Part of a small language model's weights: MLP 768 squared ReLU, some layers without positions.
Each number is 128 + 24 x the weight over the matrix's rms, rounded and kept within 0 to 255. Layers, rows and columns count from 0. Numbers have three digits each.

# down: layer 7 MLP down (transposed), 768x128, rms 0.0785, rows 250-429, columns 96-127
# up: layer 7 MLP up, 768x128, rms 0.0823, rows 251-430, columns 96-127
down250:097126138137119154128123122088095114110153072124107089145135106094122134117114093155144072167145
up251:120128110147122137106118166099141143148103152096101130108151133117141114129123126131141104124130
down251:139159115159120141115127135148117106138145107114123104111106129129150129151132121123140116141124
up252:125131129131126132127126127127129128133128129128125125131124131124128129127127127128131129125130
down252:128129127130131126127130130126127127128129128129129129128127123128130129125128127128126125129130
up253:119136122101106125105129136075112120131118172092124108129130140097093103134143112123160136112149
down253:180134124122130104132122141137186113148137107131118153098136115127104113136154112120141162148141
up254:118105078120146100144118145139124089122087108116130146118101153125133102153104137109151165128182
down254:081160097101102160072096091154160095133106123128184139130087122136101118103120075139064134129045
up255:107128114113128094137112144138171187144090136110069133132141132104163126096144169134167086138137
down255:122100092115155121116107115151163113116160143147142159136116105092156125134120140125141128109181
up256:131110151152104123150157133091133124113140152144096120114132198139114128108142191122177107169162
down256:151121148082166147161148148184149101104115117131138155127141170149075107113085110100134131136116
up257:081141124167144138178162107147104119176116169098107115160128153108098129114114103117144129153158
down257:133141146142168134112121125105153145104158127145113118126150151163101137101132113120128151119102
up258:134128126139125134122114135123120131131140135141115113121130134119122120128132129117129124127142
down258:122141124140120133129114136130132121132111123140110121118131136127127115115134139129132137133117
up259:122136129127133130131128132129132134129127134130126120126127129125128127131124126124131125124130
down259:122128133132128126130132127130123129129128129129124128130126126133132127127133130128127132127127
up260:126153144120126143136132136121132114146123150122114128133105125126148109123112123123137148124140
down260:124099125133125100135144117155103128110124122110144152146153125147147113128138138129138121156136
up261:135182164173156130097126151112125110128123138100146126111134153130118092135171152088131162147147
down261:139112092110114122135127122127151111137094132142134111167095104142149159097101105136107150132140
up262:102147118156160172141149159115130109170121119114138133150133145124112107113073161101156107118174
down262:061134085096153149132117161120162129135100166096100159172133181146125119109137153115112133162104
up263:092130129146118120122149110118112110170109127198112116108104178124151150148115127088139059132103
down263:149154136130107103108142100118117158107070114120159116100135132132108120139114114094123120135130
up264:101158142174071137131074139098108128114172147204099136134100123115174147128155122096138106147108
down264:114159129132129105123100130038103098155112109136145099119124107118177130115101120117135130125097
up265:140225147099102080121115120131168128163098166141092151115082159100165123088109136137180102155165
down265:081121130124133143197165091113115151124119080129161143154085094090100164166164129167107174082121
up266:145120103147100154156096133099163106171095102119167148121153120119156101127117102138110160091172
down266:175130115100128096092135114095091103179125131118090130144115117113085138105146135142125104135117
up267:113123126135180137117129169107108161127111128162126173132078114109149132092081136080164141117097
down267:204121151138101109120154103128133163143179091097128090124148095157113135163125135093129134131127
up268:122135144130142122128126131152159107167162112127165125156098135122143132156111126122102077066116
down268:131119165108126114154140115130111133076118102124122139138168147183108124092120112137099124150145
up269:137130098120144174124110133097142135117099148117152150091135114093088158106134141119167122130175
down269:106055107128089130121120091115132142122118121085133121154175123142073179120118129172117145133110
up270:117149104181123142101163134123175155134143131121096127119116169085151103145149160141188157140130
down270:100131123071114130096086151125143112088153110109112126129146174159087162130145122111110126109129
up271:098119134187119152109098109136105110150149135122132126129118149129124135108124149110148071094150
down271:136106127120164125108137122151142134125106115145136142106145121149137106123135097104101198085082
up272:110143144120103165158115114112120103120129145145115089122099156113153078088087089135116130074133
down272:137143117119161138128065135181123136108126144197137148114136108148139147112190099134097145126132
up273:125196094138148139149097178144121165165149121116149133136084163112157142099135111122119139125133
down273:144088116088105132135117097151113141179152154093129141156110146147134159110130158092126183130115
up274:092124130147107144142112167151148102118110114148083115158112132126132146149142149117124122099154
down274:135181138124141158129145146120146118136117112112094163129146120117121129179112122151110136126139
up275:122141119105143184155160163167115115195168171095146141164144122098118120191112125170125108088132
down275:170124170138104098129143119104163088105098129145140118123103118173100107131125104141131126148161
up276:090146104154117118121117131136146128130139135111127129146153127136105131119083127121154135121132
down276:129181109141140082127123159103128113144127116139102131132152079144126143122113117119153160101135
up277:127131127127128129130128131126127127130125134134125128125127134123133129127122127128131128125129
down277:127126125130130131125125131129128131123126128130130128128132125127128134125128133130133131128125
up278:121132133126096144126129148099133109173148133114097152095116111108103166120133131102136075136129
down278:163126125087108103143124147112113112130144078062100144116127103121156146116165147141164112122108
up279:097151132172150121158100167080113125114135159150150157185058141115125104128105118069181082129111
down279:168161114122157165174101129122128113134175143083116121120157091136152130091107101163071125127119
up280:082141098139121140188130153134089138150081158096129108116111128119151130135095125141164132159136
down280:150126148151125116114173079105149127126126111110109143127152085091088134144111096154116114121146
up281:128140114122113090152135123125111144143088134148119114114099155117125163138119149124118122138138
down281:099137087098110112151104144133113106132126203161146154086083103105135130152118143110148123123140
up282:134146115203093152124160104134154108123080146131165083120095140138125165154130173095116127127153
down282:137095128151113110131151107100113148089135119118126149148148132130081122118123154108084103142096
up283:104131119128121153130140112094164146117117127103130057119114159103085185121134089165135110090130
down283:135140143132166100066126132112115117138111151103112126102103112178172118142071141162134138117139
up284:087141099136138158154095153141141183118146121116081070123152120096094144155133076098149078112179
down284:132116118088125110144180125119168163126095091107117170145111115111115118104090127116109081139122
up285:123118118126088117158166135125141100112137145142149100126129149118167121171141102133140146130140
down285:140153099107132124140110108125149150106147116082118098113141129131173115134104149153097152137161
up286:111180041124189135150085159087111083145163142104121050122096154132119108118086150099105131100127
down286:121118160088186139125117134078120170126149132123102127082141092125132141176111098113132165129159
up287:117161117147130162135143108136096150146129176109115138122104132116122138166112158127129131145133
down287:124110118129103168135106119128154139136131157115151113177170124121154136133105122179172113131092
up288:122134129130127126126130129124132133131125133130123132124123129124130127124124125128136126123127
down288:130123127128130133127120125132132121133125121120130125119127127128117129126126129131129129132128
up289:131137128134115138128117137121130124134144136150128117124110140118139123136124134116129122127132
down289:133125138117133129133144121128119122114119134125115136124141127132121138131138122135137122128136
up290:090154149194068134155134112117112111175121156093107124141114151119128152152109147147190119087145
down290:114143087101131103118064163125042180141172108126130110127109119121144102130102113173099136132080
up291:123121140109136125191164155119101129157140131162116074119096124121112094086128106075117105105154
down291:142126154137119123110120152150117127136162152103112112171160142103152164109083137154117131141136
up292:127148125079159118124157160135092104153122135108139151137139150144154140197110150132182106137120
down292:165142103191103109132128151127131177149121125085140137054115094128101117112181133127071130127129
up293:112131101111102130157110115104128150145108144084155118151075145076118063105126164126161152108109
down293:142149170088114163139130104105173135107134119104137138107132137082154103107031122149134147102163
up294:063157129121068074126146154125130162096166163140131065145112109111146141116137118115115157094163
down294:147157147132137092124139105135113087091117149102118141160142137105136125125128078162102065154121
up295:111146120134156079151186109117144067121127139153154114140103151094153123121132121108145108168140
down295:163088120139163171144110107095148158150113093123095058117121116097149090143162183103130135095138
up296:115196126133130106112112129086159135130121127151143093106116154119100133094064142092105118096116
down296:164145147099139091115103131141128137047140113150155160126098153194131137134138124170095150111148
up297:117119128157110145107157113125103112139094121190166125109108129116128140186149159138135116113129
down297:121104155121141159114073137123131123113129129170167136113156133144095144136159152109147152140128
up298:126129126148115108105122122127153113135111185121112121130149117128112141143131140132134133133141
down298:132113123128119123126116128122171126115106155127113156109123126113124133130113120150096129131121
up299:151159106117161156111151133143165128144118123124147092147121121127103139089139088085125143166149
down299:119133158136088127108129143175104136152130119146115128134041196186137124133057130102120142116111
up300:093129106142134152113113134072154154143122161088147062094119167125111162109111126132110081106108
down300:150128100118138100151175097122096079134162127155106078111112124111079140120121147140159149123123
up301:124149111169126131139121172125124179116049112158156131093115134081143111162127105145137094132111
down301:147100092117092120124086166116101099113110092160148046105130109119144135129178113141149152169142
up302:121144106164115144178123128133146106204140125213112155104125163126138127152155151106165127075124
down302:097107118106131125149099104111113135113099108115109130162097135165145155103116098203121130128089
up303:145185092106182156184121135102167179127169160136157142151077115103137135176143097124134102083161
down303:123124124141179119139160124116120129039170100116141113077150086149126125100172195121113124149147
up304:088129116130117100118153165124171125124112176148122094104139113107170115119072128082118135111109
down304:125103139139145146128112122130118147145129075136131113084162171123134141133165102107095126181098
up305:120174089153168121119155158098104147132128119100109110141091160120116145111147080080140137127146
down305:123121122127136184184091121138120113108083120130119182119145157118126111130097129123136110139093
up306:118147089127153138192132117135119127183156168135117114130142154099120109094126084113139150076111
down306:162101128110080120134095095142109143138089100126091117100124128114120118147112108146137137085132
up307:139150117158058092111094156145161164113121133159094112154093170110072098114102153171158134105126
down307:200157191114140144148141133143157120135115139108157148188097130104125146152121134128094130124114
up308:138124192101138127126131150104129148139092129136091050122080114109108102137145114142114149134105
down308:098128112106122141121130126139132204165122138149163077095127111093146128124145124105170127101114
up309:127134094120104100096111144134153113147195202151078071084158135129124146115134096111134103145161
down309:121127186074090143118112117158096092144111126133136169123130149111098148170174176120160123137092
up310:124129131125123130129128129129125132129130129131130123130130131128131132127127131126131130127137
down310:130127125127130132128124130130133133133126129127129129133127126127128132128127127127132128129125
up311:131170158121135128099088183129153142179118173189190141129109125132099100112122093112118120122168
down311:092116170114111118162113109134147113090120117142131147177081107117104087143104084148167145150164
up312:124134124130127126128125133126127128132133131134127123130124131123128124126126128124135123121132
down312:127129133120130127126134125131131131127128126123127130125130130134124128133125132126122127125130
up313:117134037164114118159119135092140107143120112153086144140129185117136143091128115134136111106149
down313:119136133166096111159140102124163094120175133108132136139126117152088168127120088157105090113111
up314:097124136128142180109120197110122109190159131122147125104114169134131175127127090129177098092192
down314:191127150134085117143150124118064122094093077064080122178157092145103166075146127159078131124130
up315:134148098123178086118160134104095153170193124130135149105122139112147147158069139158112115108151
down315:143153141162121149135128093153178114094113130135091167147128144162135119062141128126107139147141
up316:150130125150121079158120161151185136102126135172126095154089135108121128136119156121099126118146
down316:154139123116125095163144152108144135124102154201134164097144179137102149121175108142089179110116
up317:075098141146128117096144132132100122177131120163131111146124201122088113069167085099168176134131
down317:131098147150110105088096141166104162132126142084174200144106154134142089125151090120141133095157
up318:129126138178128171152104183131124150168124133154108123168070111106082174144128091154140117116134
down318:190183094142111117107155133148098152097076102091111173160145086117119132113113109118133092105082
up319:088141079084173111134133136106095145124132122089114085162133114116135121130147116140110081120108
down319:102113128176165105108150144162115144089100113142114131127140085136123075117130126114124175182100
up320:121116106087124173173131121141134130144096169164149108137119166116130145191143101120109156098132
down320:116103127141186150123137137125118142140112117110069087114112138142121137175150142155068136079169
up321:113157163161158101140101162125165156154161165148060146124101133125204159110074114109118093101101
down321:135075120115142117111122093131173148132165140125092183134143133149159120122166133124111119067137
up322:103131122118132140175082140106134126203081138175135104138128151124104129138094172073156104093130
down322:104133144128111129131172185164158096119134103073147109156102124154083118152130113149157159125053
up323:109132161141123124096125144135134118137098126165128116110089109127126132137107118127133124114137
down323:159159095150129163113101133159129125124110100138125166142128145157131116110146129102093151150093
up324:100136123158117143147077112110142189147133124153094125133124150110113106128104127126145160138129
down324:145172120113150097132122081108126118131103137105106120123143133136138123134122132149161119121124
up325:107134128145145149109113134116128135135133127134124151138115130114128104114081130138122112107120
down325:129135132137147140118157121149125153104148155117111138132129132125127140147139138149111127137121
up326:111127099128148110148135114083122092151101185105129126141107147132124080133129137086150141135132
down326:151072115127108119107149122105144091173128150098095159085135124219098129139144134097119131179120
up327:122113133169154151143106128108119138136128130145099134147159134127150100103093092119183179090148
down327:100136121062140114129106118122141115055114159148102156119103072135140120146141133160135141144127
up328:118125122146115129121141136129129133140151117121136135134125132122119112107126142107129119121112
down328:124138132165144127143137122130118103135134136137142135118120128116129147126113145111146142114109
up329:103118125108146135162111158117138128143091102168092098142156142115107129171102125157124115124130
down329:089179175106119147173120161112129130157114091189098106160171197082149124145172119096139071107113
up330:144135156154109091105127140154097100156116125100150141141122133088113141149122106151110100156117
down330:143098142103141125094148113164152101107144158128159109123125117056148117161157141122137138141116
up331:127109091135130113120100132108161138100158111107114142138099124079148124158111164073118119128163
down331:107141064072089140113088149096146152123165153138152076097124115110119152146139102115119097183157
up332:123126140115163147133149116098138128134179133128164128114118139116104059163096122161127150083142
down332:174111194136064109093145088114110118145127128088111136115142167141086100162149128117103131115177
up333:112144123111100167157115146121142134124117129129115074144106133107138067119083135089185096139139
down333:121093133121109113128148132122157074118111159159144154135136127105180112152144151158136125134169
up334:115150133128094141104122153108119146144117103116118104124117139106105148130087115098145146158169
down334:135136091155088100145134149130087139137155121118132129124093111123146163112112125172149132138143
up335:132116132163159123091128145137109172125158142157152131132127134120178116139126112148140108149127
down335:120107132129151103097128140162155121112127140118154115097120142106107116146145086121122124119135
up336:143185102134112123127123126096125137151141163139151138121067123115130091164096118111098118104187
down336:122109123147088109127145059129165152082119081105149128144167129113140110131149094148146163141163
up337:124140125138155117106146140123129147137145146111095127099124131122143118158145144115153112140120
down337:118121083134139125143126140104121107126155122116118153107128096122112155102094116151143154136122
up338:136148147120108132120153122118152139145136121134128118191104169113131155166120123132140137128139
down338:113105114107164126105145135131116170156113141179144129119130110127166103107131097152142131128148
up339:127132125127127129132130130131131123133126131130124127135125130120131129127128124127129126124130
down339:129130126133122127128131125133126128123121133134135130129124121130123131135125127123131126127131
up340:087121146180104183136141170141117162128114137149148105164142132111119147095122090098122095086141
down340:161102118081174121133149106078082100137113101109102103088162144138119108119092157114098150124178
up341:062120127115131151119142104087111158130171134162126111144107138111160139149131094154131063082173
down341:131134115132156094164126157117074139134118130095143128134156136160107116107166115122137164162092
up342:082129093096160122158127115127141104159119149156122130153115184108141124146065157142154114058132
down342:157115146166090116138142117067152135100145121143162158108118130149088116112163122145074154151170
up343:114127077100133109154105138115107150106112133140122102101126139090101115163117102110148100124160
down343:144170129115164110133099089135123128126164118173092097083104145117072106110140081168116092102181
up344:111132127102111172129139161114165103123131108143097099127132161133127107137106106102130117086112
down344:119114133156113146113138130158141163138170101138145135177132121124122091148109119109132168163186
up345:124126101148131124134103147111141147156159111112113118155111124107181108081109123134138124110115
down345:095132131089119128133133148115102156122129106109154067154133104116119125115129114142094131119114
up346:121136090141111096141145139126118095154117130137129142120115113114129141145140081124146150163114
down346:121090125129139102128126105111091109159105119114112143141146110158141178160129129155118137145096
up347:107132129167125156105148144159113083156153129131102124108133098128119120125105150098142157161113
down347:147099141092148131116142113148191128117165129154130152130150163107099095136173140098166126125169
up348:118142127113126126125136132111117138134123144133129114126124146116118114128123114118130137128130
down348:127107134143124139105136134144141131162113136126136144143118141139131135118134114116124123134137
up349:094113160143116103095129111042165189134131111142126105149145180118106137172136138128115158155112
down349:142137129102112171098179124129100110126117180110135109148098145104144135095139140143128138142152
up350:138135147116125174149071168129109164143164114112063150132139186083117079128116120105127158121187
down350:117118109149070125077123124147105133090124058156170093105162084167164152142116111117094083140106
up351:133132073198065141120099150148126187146154136101119102159136113118175125138091146104125160102118
down351:129102109073122112161162152146161071162117125136101103102113084132116139143106186113100149107159
up352:120132136133133092135105111113134120146112142145062078144101138114139122127152155074161110104112
down352:143102138128155111109125143156145099119165129139127171185113103163131122111154142112106115122111
up353:109127141128128109118142131117098162113069123157084123138121124107115105125103181103171149129115
down353:137148145095084108084138123131163129125099122136120128184148158125145103069186140097117133110103
up354:137127111157141153169158137120145139150112133190103125089104117121088140138112138122166123110143
down354:132080121100118092116090132166141139130136149123156154109139101136138158144123109116141150121129
up355:132119133126127135170157113166122102123117141145134157101141128111125138150143136090184096156135
down355:154165133111148136125140195141178066151148118124151100130063142119099154132143126160137109119135
up356:109123142148103105128126118085123122172096147120117136115111138126175137099121135156132160136141
down356:171139128127149120134112145156114147140099116108131109134140091153138129130117118139132165131131
up357:126178105106127092120122163108142120142164187152139102087098166108148106131138124121113097099147
down357:067079097119102152172080167146157105135108123112131139168102106109118098120128113143099130174162
up358:134134124109099078155122169164166129126135117104101135152097123122092118124123103124163130088153
down358:140138120149126109126152147149111079121084157129128104170166146139138136096101135138148120101113
up359:102140133121084136144149159154127132135163172140165129125114119085116129125134092092169148113159
down359:125107137094126127116160128169109146139169108158139112088096101132149127107135142135127092096147
up360:122131125129126128130125134127130133130128131128125127128127131125128127126126126126128125125130
down360:129127132126127123131131130130135125127133127130132126129129125131124122128127126128126124130127
up361:084118111175163096131143143122117165133153118135150102128142144111102151165146163081097098115138
down361:086161095146130135138142136123136137176148102086129102154149130136144076131120137111120134141124
up362:084124147176094128110106165143128131138158177154142138115104112093095114154129133130155112150127
down362:115147133121098154169117099078087124116108111171102088070115135150129134125131110166126081101124
up363:124140139173151148132106130145144157127110142145146127108115121124151117132100145153113085129107
down363:137145126135098165108108149132138111145100134149104167132110127103114137107135128112149098102158
up364:099105145133107152111088195111114146113116175150112135133113147142130169165097136125118104094161
down364:088124146113150164112115122147111118129116141094140154124134130188162129101138112141089149148123
up365:133130125125095104133143128111209140141144151140148121098132120125144119126108165155125125080148
down365:117170127124152121094131092133121116113138115138144134127120109143113122112112149097092081138104
up366:122148119091083093125134105098173145134150158158098088120161114107126120120144142078185094125118
down366:092139157160195130137167135135130153100169079128112142084139102106115113159093098126094108133113
up367:117165156148104077128101131086146133110135164146194143138133133104099123167122163128127128099138
down367:147112154124090132141145170124144115181113094137140137118079146201130133117123112097117126141118
up368:123152129165113115099096121135172118118176152142109149118127114092125144128138104131121142113142
down368:132098093120123133150103163116129137132112132130117083160163138122121114154100126118118132107121
up369:136154126137113150108168130102132097129109123148098069152139109113109139119095163135107110120129
down369:116156122110136117131072121129106127152155144151126146166135145122146155124130083152101167131134
up370:134151117089122128137136107086106137126125160135164108137126138125165111121101138104169149164098
down370:081120108175146169126160124137151081116115113082134147133092121154119122096144136129127139092177
up371:078135141101155134114159139106110179138121130130118087154120114117162099107136090138166120105116
down371:109154137162126200159120107121126141144097165124114149140175138079128086106124159110133128141157
up372:108129098118173132101141120136136156168136144145147099097151158112216121161114088170165118083129
down372:195122105088127136166112102148168111092111073155153108151085126072179118179154120091157146094169
up373:097151103141096139101143114143159137160128144136133122126097129124131133119139105110126140121120
down373:134094148120128151141119141154112108160103153112132134094131140124111107138117140107146124131138
up374:116137134142129134131125133129129130133135133131134123136119134124131129133128133125127120129125
down374:127127117123114126123119129112124124121117108115131130123131121133129125116119128128131118130126
up375:086115118135088108151045171116114128130127148130119105111153107117144110109137135066115107107144
down375:122074106116157150118078147180131164116146101118176096113129132082126131170150079103126111099118
up376:125131125127127133124121127124127131132133131132121120129125131123129129131126126124129125125129
down376:125128124128129127125137128122123131121134129119127128124127133131127121121124141127129125126126
up377:122139139109163112152141159123183092147131151126126108156110113131119138166104148096125113105141
down377:128161090106076134086146115134105140106114124126123144156123097131126105144142138114114158131171
up378:119141154141131141111164098137115121175097183117064175150086163130118152139112151138163150120163
down378:176166117087136083136188113132107127116158098099150094112112068123158156133125113119130132116141
up379:123141121099139100151138101086189120120123165119169128118102109115116094125085082119125126092133
down379:106133170139163143110137107136126135158093176126133136168147180147111141178169099149127137130103
up380:110109070129130103188102170055115162131099135124115108116114136132168082067103094113137102139152
down380:160121164157128132172124145160157123095178127136172120151197187130155180176111144120164129120071
up381:090174155182159149155123141115126165168179126154135086134096148105158157064131133086132146092101
down381:121143116149168151160155104155143120145151165117146129142119157104123108112106138132131120091087
up382:144111128140098115127144102060159124183116141083141154088124152102187087103088074122157163132112
down382:151073117133136115087138098131144160141152120150131101127151129117155100124141111153143061111102
up383:130137149133149098141103203109115133110151187101073144192079117104135157161141154097137099142151
down383:145094135012130150130088176107160139160097156131113118140132127104135148174156131105150128141102
up384:116132120142129139142120130123131130133140132129129121122119135123128124130115123121133125126133
down384:126142129129131122132130133144135142131124141116139136132126128135131129117135121134124138130128
up385:078183094111173106119132131090166175160140108127111138111130133100119155127136126136119117080108
down385:069142111101173133108117135127104147187112103101121173108159141070101134101103151064145138114098
up386:071124065178153187127165142151095102168099155136113140101126096105132109107175148080177131151155
down386:107106152104123155144126109129175100160109112128138144121102193177112133135130130128137150125149
up387:133158090134111162095096121152149194140117121109141137169112106104088111087114136144105115101145
down387:154136132091103115124113121094093133122153133142169093164114115105175150123133126175142083091108
up388:113132121109149151102107137098148113108125122146105131119128128124179144121151121127138116115135
down388:120147088117154108140116139146107148109154153113081157122081134185094166104169127135108117092181
up389:141113121168122120137110138131143150130136135148137139070135146127108141130101131146122123145127
down389:138112118113094138140112182158139125143121114133121153115106126075137118120094162138136094135130
up390:144110077079155121173112129138140128128123170158099122127134145110117126132153122132120171128119
down390:146112146140122164135168104124114147125137119175135152107146168082108160193096155098131126157140
up391:126133125131127128132126128125130128131129132130125126128126130123130130129127126128127124127133
down391:126126130131127125128131126126127122128129128128130132126128126132127129126128126131126124129129
up392:131137094100107134152145154122148127121137170101148116103124117118110133130121136104154148144176
down392:151138110112123122153175119132149104091164110137098095128108101112105108139150104089117087136159
up393:088127112149128155149073138090116103121103126175137154157139137124163101147053137147122079095168
down393:157114144155098158134123146108155130160142125137094157169120156128105097142125173124136116131145
up394:154143123131149150150148133114109161161151101140117137148148167110176150122129114151179142143110
down394:091119112155129151119096129107154130102132100145108118083163136080121172169132124132153144165104
up395:122149151186153119145071119144116176102180133128150130140147170116134148133120129150134138126099
down395:116090161124085112153173152138097092159127175161136121111109148102169123105177144128123119129098
up396:116164103138133162152161154155149129175160164114141136166134173120132111104103083097160112088150
down396:131134153126110087151127141154113108130147131155153127113111085209119124155142129134164137170135
up397:104114137149101134138149143140131118153140112122124126121117141108105109133105164110128116097109
down397:145099139133142130084148136143180148152125108094150130122141105136106106132155137171130149102120
up398:140126100144157105112108151138158111146168113148178077133142148126184170088108137127137128115131
down398:099171173076083152127097112100136166129152111149078138148090180177123135136175099136103153124135
up399:106132109101089112099164118103126116173110145189147165112114132130109121127122111091124098160121
down399:089149131152137149103165092120156152079101159100129124157145142093126174126109101155119149116121
up400:113142138152167140138133119118115113111169151156130089111089127121163135093090192128104082104093
down400:139147091085091156109150137150185109143142114142151134111156120127152136155171150130113125111116
up401:125143136174161128112165120093168140136151127138154118116104125111151147141098147131122117128124
down401:142088079099099121153142162184166127119134132128177126140151151090151098130146139088113120137142
up402:079135088137153127128131095116119133163149150148116133109134114114175141097069144125133107062191
down402:141185151134120132139118127139138097171159105149179149098140110088098117152111136153072138129127
up403:144151160140142135141148137114152143158116130122119117117114123104138151173120137133118100088120
down403:128096147142103136106125132153148160151148103114112137110123083186134124106127132131173079100143
up404:129127113154155159171120156104137138160121108110131142087122121093092124106132157145184112124128
down404:134082118112153155112127121095147047058130129087166117106149150123131178153132133164127093143170
up405:141132123146156151124117125125132154136136124132118137140118146112101110095129120132151118131126
down405:131134132119138160129141131144138141154109136121131106124096135115141111118108137150165142110138
up406:119145139134102093157137125114166144167149142106095110137135153115120089087128147095141127138121
down406:129138148188107096156144105116124146147161140077098127100153097118139139165111117141126146155125
up407:130161119125079174105117134128132121138116161090131129170114144124171115141122117166141135108151
down407:100117124168146153110142135144142126117113109151138121113111152102157148077127096149154115115124
up408:109192129174103155124141138064138137118140148128177079077124158116168166123128136133126080128223
down408:136138098118119116131109101184155134148167121118136169107086109222124117133129129091154135138130
up409:076133110155138178131151109114148082126082145135156129156101136117126115124104083068131149107151
down409:132144074102142114141168155150095162213156115092155153087168098093142059081098168152150106213150
up410:090121097134078147164105096067103133152150139152112142145115165100136175121084159164129139111108
down410:122128127125086129152136095193182118109095150160070092104130125066131126142110102121129096088115
up411:082182170167107114129141153115163153153135127150150157125134172096090120111097093126175082113137
down411:140178104150135102116124138141134133155176081135136122111137158117123096088084107148123103151128
up412:096142125101104134160178123133150101093139123114123147120116143131115128133106117167134137151119
down412:145120114152127156071089111138092142142113083108138106096162108105117155135131118122094133135145
up413:125129127134126125129122132123129130133126136131129123127126131119128132133125127126134125121131
down413:128122127131124129130128130124129130123132136126128122129134129131127134131133131123129124132131
up414:111118119116147159159106122130168143117127143149120126127137159121126137142088138107145120098120
down414:131130165148112111141156160107096137138130139091162161177167134089129092102137118145121102148144
up415:113118173114107095087086137116119133164130148170124114135118167121152161155110131075145082121105
down415:122124174086120096111125115165106081147111134098143156141101153123132153192055168109143151161104
up416:147137129102135099150148163155118162161123131118142092150118121112174088196129167120119100159143
down416:129145093115157109135145123131098193150138086114090129114159121069129113151156128136062100154146
up417:118134122136125130136119124115120138136123130122114125132133136123140119119136122127130133116136
down417:116142130120139131131123145143127132122127135125129135116133138113133112130132124142121135129127
up418:113129113163171131128141130120143107147095134162106130162102150118127141127113135164128156155109
down418:144134165130105123121131099127123105116163122097121114164130130113092134112160116134110161160131
up419:131111122123140102155109151110128148143185100140127143145121128119187114121059052141128110124116
down419:111127129098136119127173119160114154110104156095140155127165118075142107123148130186118163136108
up420:127204157116125110154153155073087131185155129076134136126064152107121107081119136102124163123163
down420:133142131120176138113100118094127089119129107162111121118099153093126127157113180122161121140076
up421:128130108116118159156162132130100071164176110111143121140154155093110079151133138062136084118123
down421:125145134129162103070142123083088102111102139116107151153113138130175095119157137148157177111129
up422:113124107133114118139130132129112120130138133128116114120129138109129132133112142111144120131136
down422:134116121113122124135128146114111141120123111130129122100131135135131120124119128125131112104134
up423:082139116091134096139109114113090150133141200148111101085130112137129089154110062067149096101118
down423:146121117098122141105083158154098153135144142154151136097178088135127143130182127144091088152130
up424:118150070171072109160086136096130121135139142169134168158118153128130147108105124124149075146145
down424:179086109145169128143098110120126171179075084107141095190129102107120112126118131120121157139170
up425:142140091124097126167106150122165123118087138167135166095130132103128161119152151122116102079156
down425:151125107127134114149080109149125128118112112111113131096113107130120114164134121106154095136127
up426:119138131138097144162111145129116133153121166147096124174106171104155089167133154143114106081142
down426:123122139103111126133097121128163124100106123109132139112116168169102141106124102135127113093142
up427:111148114144128114151114162114175117137125160187146116157109115138143193160139133099117107064162
down427:114175093140141098183147100119090152158159154096073152129117130175146138094142128069156126124146
up428:115145149126122155145139143101164137145129134109129115130119148092180118138123135135136129108135
down428:120133127129129132067160124180129157143130164117115157151142108142092126118112121108134160083116
up429:125131130131126132128123129127134131131123132128129125130125132119132127130130131125136126128131
down429:126129130125134130131134125129124133123130123127131132124129126130125131130132125131124131127131
up430:127137147149092130107113131057129107163176131150098132123132151106147151094148163119116109148126